Part of a small language model's weights.
Size: 16 layers, width 320, 5 heads of 64, MLP 1280 GELU, vocabulary 10161, 23.1M parameters.
Architecture: LayerNorm before each block, learned positions, tied embeddings.
Training: a variant of Muon for these matrices, 759M tokens, 5788 steps.
Each number is 50 + 10 x the weight over its row's rms, rounded and kept within 0 to 99. Layers, rows and columns count from 0. The size before them is the row's rms in percent of the matrix's.

# layer 6 attention value, 320x320, rms 0.0777, rows 254-319, columns 0-79
113:51 64 52 39 61 39 56 60 51 51 48 42 32 40 27 57 55 68 35 49 58 47 40 62 33 49 51 45 29 48 30 43 56 58 41 47 58 59 54 46 51 43 29 59 40 62 50 34 44 68 43 46 57 45 54 58 53 38 57 51 48 47 35 51 69 38 44 55 41 45 80 52 60 52 56 44 42 47 53 51
105:29 44 51 51 49 52 53 36 35 51 53 55 53 65 60 27 63 46 55 38 56 42 48 60 64 50 46 46 56 62 47 50 68 51 43 58 51 51 60 61 42 53 59 39 38 32 61 50 50 56 43 38 62 44 54 44 46 45 47 60 59 45 54 45 42 62 39 60 34 47 49 71 53 42 60 67 58 59 57 28
101:40 59 36 51 49 62 31 50 44 37 56 58 57 41 49 36 44 38 51 55 47 47 52 48 40 63 49 42 59 58 55 48 57 40 60 66 59 58 43 48 39 42 53 63 63 56 51 39 44 44 52 55 38 43 51 52 75 63 50 45 24 60 52 46 46 39 50 41 50 61 50 73 40 47 55 60 27 47 43 53
104:46 57 54 38 51 54 44 47 65 51 42 60 51 59 51 42 46 46 56 61 54 47 44 44 41 44 37 71 49 58 42 59 48 44 40 44 34 58 70 36 38 49 32 41 40 42 59 46 55 43 66 48 65 40 41 45 44 45 63 56 51 45 34 34 47 42 57 64 64 50 55 40 37 46 32 46 48 71 46 47
098:49 40 45 53 46 46 39 49 46 31 48 47 43 61 54 66 55 37 36 43 48 48 61 65 47 65 49 30 50 43 37 47 38 50 73 40 50 50 41 58 49 62 42 45 39 53 71 52 47 56 51 44 64 54 56 47 48 50 49 50 47 33 57 58 52 53 68 55 50 48 53 56 38 66 47 49 53 51 48 58
096:52 46 71 54 60 37 26 57 50 45 48 52 37 46 65 48 66 39 35 46 34 46 50 50 51 58 69 47 56 62 71 49 52 71 45 63 44 50 48 75 36 48 38 38 58 41 55 45 58 43 42 58 48 60 58 43 54 48 63 49 34 37 47 47 47 33 42 49 51 58 29 57 40 35 43 36 47 59 46 60
096:37 50 41 45 40 59 64 40 37 73 44 41 55 54 55 43 56 36 45 58 54 47 48 50 54 59 42 57 55 34 34 55 30 55 31 63 44 53 51 39 32 61 38 42 32 66 47 52 52 34 55 55 75 54 63 48 59 64 49 45 45 60 47 47 45 52 57 63 49 26 46 43 46 59 49 51 46 46 54 33
098:40 35 33 72 58 39 56 31 55 43 45 53 49 56 65 32 58 69 50 60 68 62 41 58 34 74 58 64 28 61 42 54 42 51 47 48 47 57 61 53 69 49 27 47 54 49 69 50 62 48 43 25 43 55 53 45 45 46 37 44 45 44 74 53 41 59 49 54 56 44 63 51 47 65 53 42 40 39 52 50
093:49 51 56 44 43 56 54 37 58 46 58 43 57 53 52 45 59 36 58 53 56 27 46 70 57 39 54 33 54 48 56 40 45 52 35 53 47 53 62 46 54 42 51 65 63 42 47 59 51 64 62 32 50 48 41 39 55 43 54 26 51 52 50 52 62 57 69 53 60 38 47 49 50 48 42 48 57 64 48 42
095:44 53 37 56 69 38 55 57 49 41 70 44 48 34 47 30 51 43 50 29 41 60 63 38 45 46 53 67 61 55 42 65 46 57 64 66 58 67 38 36 50 45 33 63 65 59 67 34 37 55 26 54 60 65 51 56 47 45 45 51 48 38 46 46 42 44 64 62 34 68 24 53 34 47 39 60 42 61 48 53
097:32 47 65 63 51 64 66 50 47 36 65 39 40 55 67 61 61 34 54 64 46 40 47 52 31 50 39 47 63 53 47 49 64 45 34 45 46 44 49 51 54 37 52 53 40 47 44 51 60 38 59 39 51 61 54 40 56 26 32 52 45 61 45 55 63 34 30 46 52 78 60 58 56 53 59 58 41 35 62 46
093:50 67 48 50 66 46 57 35 52 48 54 45 42 37 51 41 43 61 54 49 48 57 42 44 50 54 39 39 47 44 35 55 40 50 48 59 45 42 46 42 38 48 45 42 49 52 62 47 60 57 45 48 60 40 61 63 63 38 58 52 60 48 59 49 52 69 33 77 59 51 44 59 54 61 48 48 43 44 66 49
097:68 64 53 41 44 27 44 60 62 46 48 37 53 53 69 55 60 44 63 46 63 60 63 70 47 67 53 63 46 57 54 46 64 47 45 48 35 52 64 55 61 46 53 54 48 48 42 52 42 57 31 53 50 52 52 48 46 52 55 63 47 45 43 48 55 56 45 47 63 37 38 44 49 42 65 31 54 56 48 63
102:49 48 61 53 44 28 44 52 46 29 51 43 46 41 44 49 56 50 34 56 38 56 53 56 46 67 52 61 62 50 54 35 57 46 60 48 65 45 66 62 50 61 47 54 40 66 48 43 55 51 42 80 48 69 53 44 53 43 38 61 62 62 41 57 59 54 43 58 50 53 44 50 44 52 57 32 35 53 60 43
093:52 51 50 36 63 37 60 47 53 43 47 36 57 61 64 43 65 41 55 43 41 54 66 52 62 49 23 30 58 57 52 43 43 44 51 57 52 47 51 33 61 61 35 68 49 63 42 54 46 46 40 55 48 29 55 52 63 48 53 67 44 35 30 56 59 62 50 28 37 55 52 57 57 44 50 66 54 52 42 39
093:36 51 56 53 57 50 49 55 39 32 58 39 53 52 52 41 44 50 49 41 55 49 41 26 55 59 48 68 63 57 52 56 55 40 41 43 38 50 62 49 40 56 43 55 52 50 48 40 38 70 52 53 40 62 62 62 50 53 67 45 28 53 43 50 54 57 65 46 29 36 61 45 60 40 69 44 31 48 60 46
098:68 61 62 26 42 37 62 53 44 67 40 41 52 49 63 35 55 52 41 45 50 69 34 54 41 31 56 45 53 35 43 49 49 38 45 64 39 69 50 45 48 47 52 48 58 54 50 38 56 60 38 46 63 38 43 40 54 46 61 49 45 55 48 51 46 39 28 63 43 52 48 50 45 36 50 50 55 65 54 54
092:50 47 44 54 47 52 66 60 48 57 60 52 43 42 53 66 47 52 66 50 71 48 64 38 41 63 53 56 60 50 60 52 46 31 48 64 44 57 53 37 36 65 40 48 62 61 50 45 51 58 28 52 60 23 43 46 47 65 44 39 53 44 63 46 50 37 74 56 52 56 49 50 55 54 56 73 53 52 54 43
097:47 48 43 45 60 43 39 60 74 60 39 44 78 46 42 53 47 47 45 53 46 62 45 70 62 58 57 70 58 51 50 56 51 56 40 53 47 49 38 43 58 44 52 58 42 46 55 54 39 35 43 51 48 40 54 34 61 55 45 39 33 24 63 56 58 49 69 31 58 50 71 42 42 49 38 28 34 61 38 46
094:54 65 50 50 65 59 47 44 55 55 55 50 62 42 54 41 57 46 48 47 67 22 53 70 37 44 57 61 43 67 47 51 51 41 49 45 48 50 56 58 50 51 64 54 45 47 60 51 57 50 36 44 36 32 58 36 40 53 65 58 68 43 44 54 51 38 65 40 55 33 55 56 44 44 34 72 41 72 51 59
087:61 50 45 49 58 45 55 65 49 37 62 52 52 47 49 55 57 60 69 58 46 70 46 49 44 55 57 43 50 49 48 44 33 28 32 53 43 53 53 48 48 51 72 64 56 43 51 52 52 56 43 37 53 54 43 62 69 44 58 38 39 47 65 42 51 45 51 52 57 47 52 57 46 48 65 48 38 49 46 53
097:54 58 52 48 63 46 67 36 52 50 48 61 54 56 49 62 64 40 55 43 53 56 45 55 45 35 51 44 40 74 52 80 40 34 51 42 44 49 37 53 45 44 58 45 67 64 38 36 45 45 55 59 43 42 59 63 56 43 66 54 70 42 52 42 54 48 50 79 65 45 54 54 45 52 44 60 66 44 44 56
107:42 48 55 59 49 56 48 65 53 52 72 40 42 43 56 60 50 48 56 63 67 49 40 33 35 45 35 52 49 56 54 52 55 54 31 47 59 54 47 62 41 37 52 59 36 52 52 57 44 44 45 40 58 41 52 36 38 65 60 36 51 56 40 61 65 36 68 47 51 55 54 33 40 43 50 58 58 50 59 44
100:42 46 64 54 54 53 50 72 52 36 48 57 38 50 50 37 47 54 34 46 48 63 48 48 53 55 45 49 60 42 47 56 40 58 61 41 44 54 54 49 70 41 57 60 44 45 60 35 76 60 53 43 39 53 54 53 54 53 31 34 32 65 76 33 61 62 38 41 43 46 55 53 53 41 45 48 45 66 54 63
100:54 50 39 56 60 52 50 57 29 56 35 43 46 47 67 48 52 59 49 56 56 46 45 52 71 47 61 50 62 40 51 45 52 28 63 47 51 52 39 62 43 49 44 63 65 36 55 60 76 40 47 57 51 56 49 54 30 53 47 27 43 28 64 59 46 46 37 55 55 50 56 44 43 58 61 47 60 61 40 56
095:49 42 42 48 48 49 49 62 42 66 50 52 44 38 49 58 58 60 65 53 34 41 33 40 48 65 48 57 45 44 53 54 61 57 48 45 44 45 47 51 42 51 32 59 54 42 58 59 44 43 63 46 45 41 43 59 63 58 48 46 69 51 41 51 68 44 59 65 60 62 61 49 59 75 39 66 28 48 58 57
097:65 30 66 58 46 46 61 35 31 49 59 46 57 54 61 47 47 58 55 48 42 73 28 56 47 47 35 54 59 66 52 51 51 71 44 38 62 49 64 32 37 62 51 60 46 46 57 42 42 62 52 66 52 45 57 46 53 53 51 39 49 52 50 48 34 52 75 47 43 49 53 54 57 57 35 47 47 68 38 49
094:63 58 44 64 39 41 60 38 67 61 52 51 67 55 47 52 34 37 62 50 65 54 50 56 47 49 50 59 44 37 52 54 62 54 46 44 49 59 68 46 24 61 60 41 50 43 48 39 55 37 46 47 38 52 47 48 46 45 41 50 47 38 80 33 50 52 52 45 61 34 47 51 54 54 65 42 32 37 59 47
092:56 50 49 51 43 70 47 41 56 38 70 66 51 51 56 56 53 33 51 64 42 60 43 36 58 41 41 64 42 63 51 55 43 35 54 60 43 52 61 60 59 48 58 52 57 55 57 52 61 55 58 48 47 52 63 62 49 47 48 51 56 73 53 27 59 36 52 74 39 47 55 43 51 46 47 60 53 56 59 31
102:62 66 63 41 48 64 46 50 42 62 34 53 79 41 57 53 45 65 69 74 57 54 47 36 51 44 63 61 60 42 50 44 33 49 66 67 51 46 38 31 57 42 52 32 34 55 52 59 30 35 41 56 44 37 44 32 47 51 62 64 48 37 46 44 54 44 49 53 49 60 59 53 45 65 49 65 53 53 54 58
105:41 57 50 56 46 40 51 52 53 58 71 40 66 45 51 38 53 49 39 55 35 46 63 45 50 58 63 41 70 73 47 41 40 55 63 65 50 60 18 48 54 60 43 33 58 69 67 49 40 41 53 45 55 41 55 48 32 47 45 56 45 57 49 63 60 43 37 50 41 53 66 28 46 41 61 64 60 44 58 45
098:43 36 57 43 49 37 54 34 68 66 34 48 46 73 65 46 59 54 42 48 47 42 53 40 45 47 48 61 54 57 50 46 37 62 52 58 64 36 46 52 50 44 56 42 47 40 41 48 53 24 35 39 41 40 55 58 50 42 65 63 62 41 63 50 36 47 48 49 53 36 60 37 48 56 43 49 54 51 46 49
098:65 32 63 65 52 51 42 60 49 52 48 45 53 48 30 40 70 46 58 52 59 20 39 59 37 58 42 72 45 42 52 46 48 53 47 42 47 61 33 62 37 54 59 56 60 35 40 50 43 47 59 47 44 54 42 29 49 70 41 44 46 49 59 55 42 38 50 39 31 66 51 46 62 48 59 53 68 47 60 41
099:56 64 45 45 29 47 41 67 32 53 46 50 65 48 59 54 50 42 46 41 52 55 50 48 34 46 46 68 54 51 49 30 54 43 56 49 53 39 58 53 48 37 34 51 42 52 52 73 38 42 57 65 60 50 62 44 52 60 52 65 38 56 48 58 48 50 24 53 56 42 52 58 55 51 59 48 57 42 51 64
104:50 42 52 41 51 43 58 55 64 54 55 56 56 61 56 70 67 59 38 35 57 36 45 41 35 37 69 44 68 57 43 38 41 49 54 53 55 36 61 56 49 52 68 36 28 40 38 55 61 33 34 48 56 47 52 48 52 51 48 49 45 38 56 60 43 48 53 39 35 58 64 66 42 52 34 62 43 45 50 43
090:45 45 51 52 27 40 36 45 63 55 59 48 52 41 63 43 42 51 67 41 58 52 48 33 51 62 45 31 46 54 41 41 44 71 54 62 55 54 69 63 55 52 57 66 65 55 39 58 47 45 48 64 34 68 35 47 56 53 45 46 43 61 59 52 38 39 62 59 55 37 45 49 53 48 54 56 61 78 58 56
105:44 36 51 44 46 51 53 49 38 55 68 50 51 62 32 60 39 34 47 46 35 26 50 38 49 52 55 62 63 57 47 49 54 37 47 49 50 43 64 52 54 53 51 61 49 73 27 57 62 42 32 54 48 55 46 54 61 42 44 67 57 35 60 59 35 50 41 45 57 51 49 62 58 57 51 37 47 52 58 34
097:66 60 48 49 53 45 46 50 53 42 27 67 51 59 66 36 59 44 56 35 28 55 45 64 34 49 48 42 57 64 47 51 36 64 58 51 43 49 44 54 60 29 36 61 32 62 47 59 47 42 61 44 60 53 53 61 63 35 48 53 49 52 62 47 39 67 40 60 51 40 46 45 42 67 53 63 57 58 51 41
098:54 35 34 52 37 30 48 64 40 42 32 67 32 49 47 62 52 56 51 73 49 62 56 52 59 44 40 59 54 37 60 56 68 67 47 50 54 50 55 59 47 60 28 50 51 48 58 55 51 40 46 56 54 59 36 52 40 54 85 53 52 61 51 59 40 60 40 53 49 49 55 52 65 52 42 70 39 39 67 36
101:39 35 73 54 53 59 40 41 58 59 45 63 53 43 35 41 39 52 53 60 53 49 64 52 40 49 48 37 48 63 55 43 49 58 53 55 22 49 63 35 46 52 52 48 55 61 57 38 51 30 29 49 51 70 46 60 49 50 42 50 56 34 76 37 31 53 50 50 53 67 43 75 47 38 49 59 66 54 57 57
096:47 49 55 49 43 71 55 48 47 55 50 45 52 38 54 48 55 71 43 39 48 62 44 39 40 38 57 35 66 48 59 56 53 35 67 29 43 63 55 42 57 63 57 46 61 42 66 67 50 55 52 46 74 51 37 46 60 44 61 62 68 64 47 35 61 47 40 47 46 45 60 50 59 56 45 47 45 45 55 56
098:66 46 43 53 49 63 51 40 65 48 69 61 45 40 48 42 45 40 45 51 68 55 56 52 55 41 37 58 42 74 35 50 44 73 62 62 44 45 56 41 31 50 33 54 58 44 49 61 31 55 23 34 57 63 36 42 46 39 38 46 39 47 48 47 62 44 55 62 51 53 50 55 32 47 40 51 45 41 45 52
097:46 58 31 44 56 58 52 34 39 34 62 43 69 39 44 54 35 46 47 51 35 64 52 54 57 62 55 61 49 52 51 63 45 64 52 51 47 55 46 47 46 61 56 64 55 55 58 38 36 57 36 51 49 52 29 66 27 49 46 46 56 56 56 46 38 55 46 45 58 40 43 39 33 44 53 47 55 50 44 51
099:49 42 50 38 56 46 52 55 40 50 67 20 56 59 49 40 42 59 36 65 44 53 62 47 54 46 46 56 48 56 44 37 45 46 59 55 44 48 46 43 49 57 47 52 37 45 59 45 55 38 53 67 68 37 62 57 31 50 54 39 41 64 58 54 46 37 38 44 53 27 43 44 55 47 53 61 51 40 65 56
101:45 56 42 62 41 36 50 57 33 30 50 43 49 29 61 50 36 67 48 51 43 45 49 39 34 44 62 31 39 53 45 67 30 60 55 62 53 61 58 47 39 37 68 37 50 72 24 53 49 68 50 52 53 40 45 44 59 43 57 50 46 48 42 45 49 40 41 27 42 41 37 59 47 68 47 51 47 37 80 42
097:41 48 50 55 51 56 37 64 52 60 54 57 63 49 31 57 62 53 69 54 50 54 45 66 77 44 48 41 49 39 53 56 55 45 33 21 41 47 33 49 60 33 62 40 56 59 36 39 59 53 56 37 53 61 51 54 31 50 59 58 46 62 55 37 47 73 53 40 44 49 42 53 41 46 56 66 43 33 50 47
100:37 33 46 52 53 63 70 44 68 38 45 48 42 45 52 48 46 51 40 49 64 46 55 44 52 50 50 55 47 52 48 47 57 53 39 50 45 25 59 60 55 57 48 47 59 40 71 37 54 59 26 51 30 54 65 61 57 52 54 44 41 52 54 38 65 63 59 65 34 45 49 56 60 45 60 67 34 66 53 39
100:53 46 64 42 55 41 41 57 42 50 57 55 46 42 56 63 46 37 52 73 45 61 40 26 48 38 62 48 42 79 55 56 57 52 60 53 52 53 50 52 54 32 45 67 45 59 40 52 52 43 43 38 54 51 61 49 72 46 50 45 58 45 39 37 48 71 41 70 63 54 41 40 43 48 52 47 38 52 46 61
093:45 61 60 48 53 39 45 28 35 50 37 38 54 67 63 45 24 45 62 42 36 50 44 48 51 33 39 40 69 64 53 53 63 66 57 51 47 45 45 52 66 53 39 45 49 64 48 74 71 44 59 43 29 59 58 38 44 49 32 37 53 35 48 45 62 50 41 48 61 31 52 48 38 55 47 55 30 36 63 46
099:62 54 39 62 41 45 47 54 55 52 51 35 61 39 55 46 49 55 54 65 40 55 20 67 38 56 51 47 65 57 60 62 63 47 55 51 62 54 48 48 46 45 38 55 51 37 47 35 51 52 35 56 58 47 62 41 44 50 34 66 51 54 68 55 55 49 51 48 53 43 46 70 45 51 35 44 31 53 45 38
093:54 43 61 41 40 48 37 52 41 25 54 61 58 64 59 51 54 54 64 50 57 64 31 43 45 48 52 47 51 51 49 45 55 68 48 53 63 50 36 43 53 56 49 42 45 53 45 40 53 41 40 63 67 41 68 41 60 46 61 57 48 65 56 56 49 48 44 49 42 53 50 42 37 39 51 55 26 48 32 63
098:39 61 50 43 41 46 73 50 60 39 38 53 28 54 41 45 56 52 42 51 54 63 66 53 48 60 59 52 51 60 52 52 55 42 55 57 66 43 46 30 45 57 46 44 68 38 41 51 53 30 67 34 59 63 71 53 61 38 54 39 53 30 72 55 52 46 51 62 52 63 42 70 47 39 52 41 57 43 46 42
099:43 58 58 44 58 46 58 43 56 49 45 38 62 44 52 53 62 51 42 53 49 52 41 36 63 41 45 39 55 65 59 50 59 43 44 55 59 47 50 50 28 46 60 50 57 46 55 29 72 41 44 46 53 46 43 60 62 52 45 49 52 39 25 65 53 38 51 43 68 45 40 83 45 59 61 36 55 30 51 55
097:48 43 59 53 16 69 79 61 62 55 42 53 38 45 42 34 68 42 52 34 46 47 51 43 62 51 45 37 37 27 47 54 53 52 57 30 54 51 44 56 63 46 45 49 46 66 48 38 45 37 48 47 45 38 47 67 48 51 39 40 48 59 61 23 49 47 52 53 50 34 53 43 32 64 59 51 47 42 54 48
103:43 43 48 38 46 38 51 37 61 58 35 45 40 41 58 52 48 49 51 47 38 51 54 54 52 49 59 42 75 60 42 40 45 47 51 52 25 46 49 56 42 60 45 44 34 27 33 51 58 53 47 60 42 50 59 62 52 50 49 39 42 59 58 46 57 67 48 48 66 59 67 40 57 47 44 43 59 60 69 52
093:64 46 54 55 42 47 32 43 55 51 62 47 41 60 46 57 57 58 42 38 76 51 45 48 57 49 46 59 50 45 62 42 69 47 47 61 67 58 59 72 46 38 71 71 67 58 35 67 35 55 44 45 58 47 51 48 41 61 42 59 34 44 56 46 40 43 56 52 51 50 55 50 36 43 46 53 55 45 39 53
099:47 55 66 61 36 53 46 59 49 49 41 41 69 42 54 40 56 42 52 34 51 38 44 59 60 57 47 44 39 70 39 42 60 60 42 26 46 40 68 48 69 57 57 38 52 61 47 53 34 41 25 44 49 41 51 63 33 62 46 53 52 30 53 43 67 38 52 41 45 61 62 49 45 68 36 60 51 48 47 50
100:62 54 64 43 45 48 42 50 41 67 43 59 48 50 63 49 51 43 56 45 34 50 48 54 35 37 59 59 50 56 34 53 55 39 52 64 57 62 35 53 65 52 48 65 54 53 54 49 41 54 18 55 56 56 77 32 51 50 36 54 36 58 52 68 60 64 64 22 48 39 69 33 40 47 56 40 54 41 48 53
098:62 44 59 52 38 36 54 43 45 50 45 44 52 40 56 49 53 60 34 69 47 47 48 59 49 61 77 65 58 45 62 59 48 36 39 54 59 43 59 72 36 51 43 58 48 61 37 67 58 59 52 46 52 43 26 42 58 42 63 36 55 44 53 50 48 27 47 65 21 38 36 57 41 61 48 32 54 48 54 54
088:49 46 43 76 48 53 37 49 55 66 48 35 59 46 37 41 47 47 52 51 44 54 47 43 49 69 50 60 51 58 48 46 53 38 42 50 53 46 51 35 55 44 44 50 49 54 32 51 51 45 60 40 73 55 32 46 39 48 44 44 48 44 42 58 61 67 61 69 42 51 43 37 49 57 63 55 52 60 63 52
098:54 69 40 39 60 51 46 46 54 47 41 49 32 62 40 70 60 43 43 60 50 43 47 55 54 63 46 47 40 40 46 60 56 52 62 59 58 52 70 58 48 46 45 50 45 55 56 46 47 61 66 57 44 62 46 59 39 49 39 48 50 50 66 66 35 34 47 47 45 53 45 49 48 33 45 55 50 58 72 49
102:67 54 34 66 67 57 56 39 56 59 46 50 54 54 36 50 47 38 51 39 58 58 42 49 50 40 62 26 40 55 43 39 64 54 55 32 60 51 46 60 54 37 39 37 49 50 42 55 38 53 48 35 74 37 49 53 56 59 51 51 51 48 20 56 74 27 37 64 40 51 50 46 48 63 44 57 47 51 47 43
095:63 64 62 47 34 51 72 74 44 38 49 56 43 63 35 54 31 26 41 53 57 34 55 55 49 32 32 32 55 54 55 57 39 40 50 49 47 42 48 44 45 54 41 37 50 44 49 46 61 55 57 58 46 48 61 52 58 61 45 57 50 46 59 43 66 59 73 51 46 45 36 68 46 68 52 70 55 48 50 60
100:50 66 49 48 35 29 66 59 42 48 44 50 53 44 63 56 51 47 58 33 52 57 41 71 46 38 45 50 22 39 50 38 24 57 42 48 70 48 50 45 57 73 51 38 28 48 38 59 74 38 59 56 35 36 30 62 54 58 57 46 50 46 50 48 56 63 36 58 44 59 28 57 50 41 54 49 46 60 40 58
097:55 45 65 39 42 57 42 61 63 53 51 43 40 52 49 71 41 63 60 43 46 27 32 55 71 40 49 65 49 65 39 34 53 40 56 59 59 47 54 47 50 45 66 39 64 59 33 50 42 57 47 33 63 42 63 46 65 39 55 37 58 40 65 45 60 61 44 41 57 41 44 51 40 51 47 45 67 58 46 45
098:60 42 55 56 48 55 49 41 47 68 50 46 69 62 46 73 46 34 48 24 64 44 39 40 45 71 15 38 59 47 41 58 59 57 47 44 46 43 58 62 52 61 45 38 51 48 63 48 60 49 47 43 58 34 46 51 47 55 56 73 60 68 74 47 48 54 28 61 52 66 40 47 41 44 58 63 36 46 47 62